From a checkpoint of a small transformer trained on Wikipedia.
Architecture: rotary positions, no biases in attention or MLP, tied embeddings.
Each number is 500 + 25 x the weight over the matrix's rms, rounded and kept within 0 to 999. Layers, rows and columns count from 0. Numbers have three digits each.

# layer 5 MLP up, 256x96, rms 0.298, rows 204-255, columns 0-47
530529506509533508486556462447515487558515506525508445501495486490520539494459499485521502477500507441493486500490457506514522458531505515494486
477475524499453519511530527461519503483512468515495505536512500495537477530484482509472526525561521481484512484509524508516494498487536504528486
519523506518450483518508523556498484508468527470519529525478524490460507477470481506467526513510493468505505558514506518539510529469524491527496
525497534524470478488457555507490458490497448514524497507493476491459539473535492485493490488500513505512510504510511466490547505532548486533533
512530504499477509510467516488521484524473483493483524520475512518528547489482508508495528502484494444473517538459494506547458487481556466488504
481524497534512482475482488504533501492511508518517498484515532535503535498486521498496504519481526525505524506462493487505473531488498490484497
564511514496520449518522504462548526495431502477496461493434479545572520518537488520520468504482552507501480500491511541497489530492495519528514
501508484502475522499476478530487509535481505491518503503505496521487460510516541518509492497537515497497543504534521506497508502488502464475531
513516489490471476507458524526525520504457466500493546507522519495472507475479465496523529488504506469457521517491477511523469518496503473506519
525529525536545489495521478478532542482488509484451485555520507495566519529506456519511491547473521496484469451442500502510495567500523485497533
459545517485515528472464549517515456494505504507489497466521468502461495532502522494484512468497475503529516470493510520521497510489524507469534
483492483505491541509487456494488494514474485512530463474561501527503513452539485494507520524448512510484466472472524498497464517499494496542514
488492509556472510446527516500512468502496453454485530496517522432474509497564471511469493476531464486553538526479484510527523490541504550479504
492496509503484494465521512521539505468471493495532518469518529490496496507513521512503531438497514535486505472495496489495484457493479544476513
490458460504498512488476568546420506502465510457498527471515471488530489507517484539531463532508501498517533533527513476579523547479532458449476
500531492479533490511491509505453505507496503494499550498497500426500466529471500497545525489511470490465503476508502544471525553486487507510485
540435479493471503516510498508488487491549472502504499508482475488484499498495487491468518494506464470463479511527473474514491527512527505492484
506508519499486501524505480466473474510471471481494499529529510505514505503515483482501455512512506492501508468441526505488506468488499490482515
518504514513473509455528490491506462544498463500529533490520462446500513476489486495494499481523470500503480488498563503521526476465492517503474
475499506519496497487501487500505490518515506495505498509519494504491483507503474465474491509547504483515472510492507488491505507481479473501522
540489529501488477530482488483458496516509493527525547503492501498491530528457487522463525508491503548533507532518564520505486549532491541535471
472482532428505500528495470518515505490519462501443502506517509520507490514525529526508490488518514488515468537498483485501512441510528481518496
517504492496493518530485467543503501470489508522532487458518528448480499499501479485508520527515495490511462481518481472490487484495517462502505
527524488487463532495486496519522511492517488532475446458561508471483502516527425549496530554517512517503508480497475499505487523537538482472504
499499509511475529469497466480515498514492508478529512521490499490482550475508465524549472495437500452544516461501501536477480485500481541516487
519512458516525515542537480539501518492497481490513498478446534508505526500482498477481512456449501543467515478502509491500506510476484505523506
520497513518527506509464474512491507490493501464503496489477513479534490496487520511484504505525476491507524460501488528465488486493481515483491
485465539478486496477513487485495458444516482471486541513554511487533505482544431505480463488481514519528501509473541523487510564459496531517521
477492485488524477523477519500493483503482494491523494571538498523471484499475550496480472522534512479510498499514511516421423474499515476469510
546523492532512522492517528494503502544475507488482499487514451509524509475510508512506459520505507512541487437523466478502499509474521528495481
519471528492460498518494495538456515526518504457494496484488512495488517507499504526523449500492552507532515495484492500474500478493523484543441
471512512496536497527517482507532498504506468527499485478484476499451513488475487526505490497509478540521463495460445510499518509496514498512487
509487538460473501500499536479470492473491497501506465510513464526477487475482468520526488513481512496484475454492488481494498519524514493523519
557510496548477557512493475458490483430458482447470467524512515475550551536551547501511475486516471521449552493474500465506471473495484463543513
525478467503486505503448493496488499464503526514486511489494501500461533485491502488488503532495494545526521486517479505491512488511552452505431
481471505504524486497515500518476506510497459527517517499493504512519494494513508482501485540470508534476491495516457490486505503492511492495538
441500458479509463550502572499492492481476523529518477529494467482508490523517479520468508445531495505495525476479486502539492472520486492519448
511485500506464494528509543516510499501513475536496510523518537507496509520509504559472494498511501514473463522510465508473494515451508488503508
469496454521484508565550451511505533492511525477472503551516504505512478483493434530495479483485551497506544482494469507459515527461505545550504
484522502489495504500508511434495494500510519515490526541501473499474489534498459472500503502509538541482480458500477478533440488478462494518481
501515506496503512484457484490512536539480500506505486498492507460489485500498524477480515466500473475500513515511496489486532466487471474502511
526465477492530539496558521518514484493514522522523441495494524468540524544518475533493474542477479478508499531505441495470503487486490496486515
518476548530478467465475531506493487470470473468507500504519497508503497563506534494501537487486549499476476527485505471506497486486494484507508
527518533491501525442484518472517479484470492475555487486507460521496534523529457450508485490528543512546481490481520477515530471499501463496508
508486505500536493476472482531479488506525462546492529465499500474468446522509523558528508503480475472549507527535490491536530480537489492495542
484527522482480506492517492462444510490510504489486474527523482450510518541500498447460511483509486483468529447513512525527513513508535448472545
519530514494475446452505480526494435502507517490467441456491538478487481472511522510463519473497523509513513520481509492481510483471501504480521
464477550521501499511510473549502503520505539562502503509497504471522519505488505560521502477484426509483529509499469519487515540515505489524486
482508554476459495521485485514498500524446521488490513498509534481472465518530523465497486505498538482551507467499505448468486514502471478518495
480490512504497493485505547512499494502487502467515515522503490515473473499448492452473487566527488492523497513483500462546488554541483423455456
525477472494467510482492516497524510534463506490504546524507493520488540484502502462507518515484521545504484486467543519492538481535455520492486
487499523502490513444455479500506507504509492466481525493495484535509494483474509459488466485518496529492445443455482520492498499511490516453453
# layer 5 MLP down (transposed), 256x96, rms 0.166, rows 204-255, columns 0-47
473497474514475436469500488472532477555491487468524511498451490487509498497473479425491553498523486475484500468475467502495520499478494442517496
483503499532512488509446469501477463495492499511559494491483507491500534501512525484523463498491555508491501546505498502503505519485514475532530
519539497471530436512476470457476515500515491522496461478516508521492518500530495490491520497485466508514538476509487507475482484492496562449505
463509487485509500488512500489526492521471469508508495482529479510495520496539520535526470491496534534506514522485544471492513463483491493518495
520483486500492519504538525532489493460495474504497492502507497537477545465495492540458482508456462537505552505509525499470524462501520495511471
503556478466497511515544511493472550497473519469555488526487502487488481490503487520471478520477596462526496484528514469485485524532505499513531
520499540514533475529480480488480527481521482500532508525485508429508580504544486476524526518479548573525465486497484455528577500470511511485458
504506488474506528476476475508498487496501451526512476504516506508510474541466470461506469497518527498505482498504494507517496496509487493517513
550517506518535531507537462480513460506499525491495484502452501519481519494509434492498472476476505536484501480510506510468495500509530485515493
529544545503500526473465471499485526527516522492495499465519495487488480484483528485465510490533524509494474497536498475508493499502515534502493
490501488484486467494498526507470458455491525508486483474504477506553524481489511446486522509458460512570493482537500515487510509500500464534452
541527518473469495487507492489452503463530481475478470512460545516510485540500484497470450484554491523510479469449489493515501517476507523489503
509468513520539535470472539549463517502472480482558549493481516512461531502570479534473539511528487506514530454536498511495521491461488490490437
512507478545482451499490487507531487483520488510480474496501477498493511474502495511517475534465473464498558490496508501480508523514489472484511
479474507530512486462500473446479457514523508465479525486507503482536515499527489503490490485507506536514489492507483458491467485465532493528483
466470489482540488462489543491554518512485491506490527518466514491517465513519462528459463478499512507510513500482512475505519502444546485483484
490532523507519515539484486500502531524492540486482505505501527533515498489525528497538467496491489457540488515503503506508527510543476513521479
509478508505494439486470512485503519517499516498533535484494514465508489473495521481497503501507456480518490475471484495473508516512502489461470
514480473500497505519518499508439484481502529553472480530500494529517511534506492464509491544511446482496493482514477470561538498523487522478499
494496492480486523552501495480463514449481468501469507451500490499493524483482478499490483498499487531481463533464512505507482497497509526505498
506470449487459481518528495535479485462497559465483530536468500522495550522523548502520525516479496552465469510536522508471487468483468440515486
502499496517484490544498490503528505530473510428511502503512483499503559495477529493543484484497515470541499521498511501451508518526500508539466
494492527511501563492495475487489483502528504524501501520467443532528477495497526498485483504505510499521573458501498535475531497528492506498474
475471450514502496511492474476503484531529517497489516506500493513506479450524499476492508494483493481465518514566516538509461484517479460511500
510523464452476472480477520486467465531498483483549499530528475469535493509470495517514512517479541479480479504535495468460454511462510535530523
471462488532515530477488479481530463560527527517531475472506517490506507492488546489472507496516486495486481538547495532520543472500493504508538
495494480526467557510518452509515511537490498506460522482516488490509466494499521496494523484521476554502524488524514487594482542496493469482515
530472490490442487476498560468465463508520471466522488523506451539473510522480486524533507485486493524496522497520498480521484455564474499486466
512503507531446513515507493498481512442507541510474519469468494530490499477483484502503531509494527496514513533477479521565512493537510500531514
479507520509500534522484495521504494462508493470496477508490502531460486518500531476498459449481478483492524521512531498493480475491478503470552
522453494523490520467502491496509507455564521477505495525499475486492506451497475491446466455520512484501503488553564485456490523556481470562504
489464508492479495471488511522493498480510478508546494529537473495560503491513510505501480559493550507514497466489506529445532463489461466453481
555510486497496454500489475493509480520492510473495531537479509505474528482506475511529485457537491465469550523532482424490505491482485481479500
490516505496524466476487538487565491487556495485495505487540509497502511469524487525453477486475546590477486512468522459498480489506463529493449
523560501508523515531486487509513505495522505500457494513479494503509489509500484508454467503463501494498551525525487479532531476506494502483513
504518485468520464531547529494503489480487503520524504468519499522488531499515478495504539498519523458519554523517512452511500473506494486513488
536458462515548548530517535509506497465537499502512464469538503492483463531499514495502497500485487543492473474486530472540502486532458474509484
479478483498513487503485464508497475488485514516542506502464450491507508476485523494472488496482520533513503490517504537457470450528485508497482
521518508506530536537490440468544530457525470496524486471499524521519492514470512503537463479536526478531498496448455491482555509501493538510438
502503513525536514512489512481504541555479476518483522472470523483511542477487531492488510468544519562504512539491463526520488475490503512492485
480501512505480471475548503492523548504498507532544508522492509545517479491525515512487503516526541514514468494484515471521483501487519477485498
501477478487509528515534501468503524485480509504527531526496496521506475505516567522504525526500532538466476475497455498525485492507511542497471
493536484506470471473485519505463497527526482460560506498503501504534457526505514491504438501494518549521505490516542475526490501478465511529490
518458477471530495506496501492555484476417522497568494504550485480497454472495526522513449474494488498466516468558531528467495470482495519503507
487527465475517499484503470499499531471522532492492516489447481470457528512512510472524498526510490566498522461515507510480488467488501472526502
511506500464468465531454525516470538526479527461506508496471521442486493469444505511522486554512500456512512528456515520451491502489529476479497
470478515493475513529519494529506512430518479505468550485518480489492498484541523544490481501453471522502476499483501516433499544510510529503489
516494460502510498532480473521518542492509485518505497511526485500474514527546486483510546500482520520500496541482509510551486477501492489503499
529482529505472526535529477476519502461485511471481513465500477507474492451509498492528515526453486551462487533520484484497496484505498487500518
510506502479524471514463488504510539517478467513544449536543487514511493486479451482507487485481470482509539496534502492572504519471503456490536
490498486492493445488506461481478521503505502478490472499526480456531498482488505511465500442521456501492507465505534503466485496514468515486498
462501526477532502513513515515472479522488497525466454498529547491498538445516501519485525520501475533479486496507542491496497463485478488514527
# layer 5 MLP gate, 256x96, rms 0.28, rows 205-255, columns 0-47
503500464515540509495537508473503501513512522488487500459496539543541532504475469516463492506486488494521456485437504494514500500492490535505483
504473477527510470556490511480519529534509545504530493539521505517479487484497542510528473534540508475498491484510519522509515481494489483475483
478499474482506572476509518465536508514473516480467506477497465526466501502566495513508487469527517540514482523507517484484507487511503496544474
511492499478476496488512503522516496503482501468504543455497498540483516409460495482505537522478510490507486493500474468474488467515517463462493
472440458501494478518536532462553485520497493535456514485524490489507486504523511481544465508495473506469467474461486487493446464484467483501523
525517467484530434534521467485505504479462508489558505457518472492558517478513469445506469492500509522507475517448518452503487483522549533484469
511491471486495484510512463484470502515478476526475516492528506509491473481487525490523493525494504487497511513532531520516518511518471457478498
499496474516477520446502475521528455495496511485478584495513511510502498526503501484489523528527486504518488499546523452502496543520543485512511
484509513530510480492500494481482445553478492462526498494512421524501469511529495490520525464490566501542493508450509497507511517484533504492487
459506496512467462492524499534509546513498531495523485504542537474508474450530466480543495451528494472507484483510500522507521539529489497498479
464489497507500511519532543512473469537495540469513491466474496458467542522469488495472500487524429486486483490471481483491486483453470495503517
492492475535428527524543525466498480491470458486517473486508482498533497492515546453472488528521489486561497478509508458471507487485472503483470
487553470521483475499503480496517506521510506497469463502518458467460460500477469470484510501463493480484530517469566485513524490479513491470543
536503487579497514484508498490495478522438526520484466512540486494493529509518460518476523462469469549502515524462494489466501460453489499513487
506545506489476511501477485504504518485527496474502527487575499492526492492509540501577520532526529503495514511538476497471494523482495494528511
502525533505503489484458494499507506457455513497513491481539510508480508499545529539558491467490505504553508510507533514466513489506483532522532
494502503484501466494502486517508499514515541514513502440463504490490512517490529493490550478468494505539481519507487518512479539509508495502507
500442508490523503466514466469496487521543478428493518484532466476474504512506509491525514440509483484557502528500522458483506480456447508509490
523495486532497540494521497479465507498516485550490495492477476476501507497462473503481505490525512501473515535501514498515493529478505472497535
506543497503543496478532526479523459474469527455484465548552494476460519514523520486486513499511436500467464532503520510518553463497496456465548
494506496508471511512496478531516483505463530520494480468533517528531467495523521487467486485474538492488513510477532524468519497511499502500507
496477473501502513486523491514488511555447476556476455503505525502484460469463528487461490502515529517510502548471494495521484500465514498506450
503460530504544494475518482493483484539527506499505547506552496482487484485516510443499499465494497492507503533551483483503497531514447491480515
497493498526545518488482533424529465473479463504519491504506434475471469479480501487507490531451539502486510541486477488543500473495515486535529
515464501477466506537482482504538466516513516486481542511510496474478523529565564492537463488497504523509524510511477503482495516514486489484489
495542439552471520532481505489467427473473526496481503508520509544503520517532496495534579479506527505524493494505500523462522500546528526530460
499485538525511485481501492492476507466492505470446537545570508499516493466541519481496481470502511541502568485488482490461535570482488518469496
488450521518515490472518487459484490537496476496537500550554519493479470530487544527512495493520450493502496500470526469447473536458550471505517
538512479551501518452525516486454461527504516511506479545509462529516527494488524498500483531500479453542519500546477496500488501509472542507540
471439505558456443550511496518514520499477519503506529525509533521494496509541478512465530483463447532490526530474519527490498518474539535476470
477491499477531499522511502476518496539493516508494542481486489465468515441522504518496517497489485500463484510454494543480517469470469464531524
520514468580534518496507495442495519481470521516495475460507509474489448529518489491485521554466495501466506521500513470519485471478503564479514
505495530506496538502443505500465528439510541478499518506524487456480472517564543466527504486464490494501506445500505508459472489511494506530540
497479479498471511505491477477468461492467525530490506502462465484487461465483516488447496496509513547507504496511491517490507500513490441478481
505507471530476505486478474514450500504496530464501550483555482487492510478464522478505463511518500484502514491506502532479509499486492503509487
507505445486509462523526541510482474524514500516466445517430482487514485500501520500500485488469483505483467500489514555542484507486502474523471
510485489518513446479520487503484525523451524493458486473476431541553469500483494509491509477498517518523523477505509523503496493494483515549474
535490485494486479512492512510513512451472487484475483493541449460501490523529489464491475508489489485484506487494484481485469494470480491493503
485503530448484466498476512490505486502550487515504470547487488500529461531506492453501496526509517503533475482529531508471511479495475465477458
548491521486489519496499493531467495475485496462504511490464524473490512487540497488504519462455484471506504517501471549494517508536510509544493
486539509537547500453501495524537491506479495487510470468524462492520490436557515430492502498522464519512460526512508550526450479469488521492494
518469466479492517507520548477506487506508476496515500484539521487498553519495503477552512484502515500481475527499489447459493497524509542522517
511511498468516531472500527459478502501476527546550502507570506481536500451489533504548453468509465508479481539484504502482504505523476481471500
483466463519504487446505492524489512518512473476477511502510544527480493495490494522482426496488520451510507526476470502488486522554500516495461
498505494467499500463524499490473515465550471536525488440505501451542484494509486465473477451513506474553499488494485516456485537464501528496486
511525502480485478513458489513517511508441479490493514506523473527525487526540530523500521471500464516496494451483517440480477472481528518563476
445531548503491497524495471518486473523497502499502494510511455518517493504489513542509501545521449454515505498510508509496493491507519485498501
538480464541525494506497492516503510515496506505484510448493505490470521493483483508560482451455486487522505529504543488539469489529505506485530
489437494488503497472564516499511511457483511535510510520503544478501551521472502484517477495482522497553524512523515477475537519502482464480502
495527496516516506494490483501488482461494513504498495474522488478486499452490457498486523560448530466509512488440481492480484484474531526501500
491457492519501454458472498491450493522525503491527496472533468502474455535481504506508513486454485473499457470494515486492481539499548507500504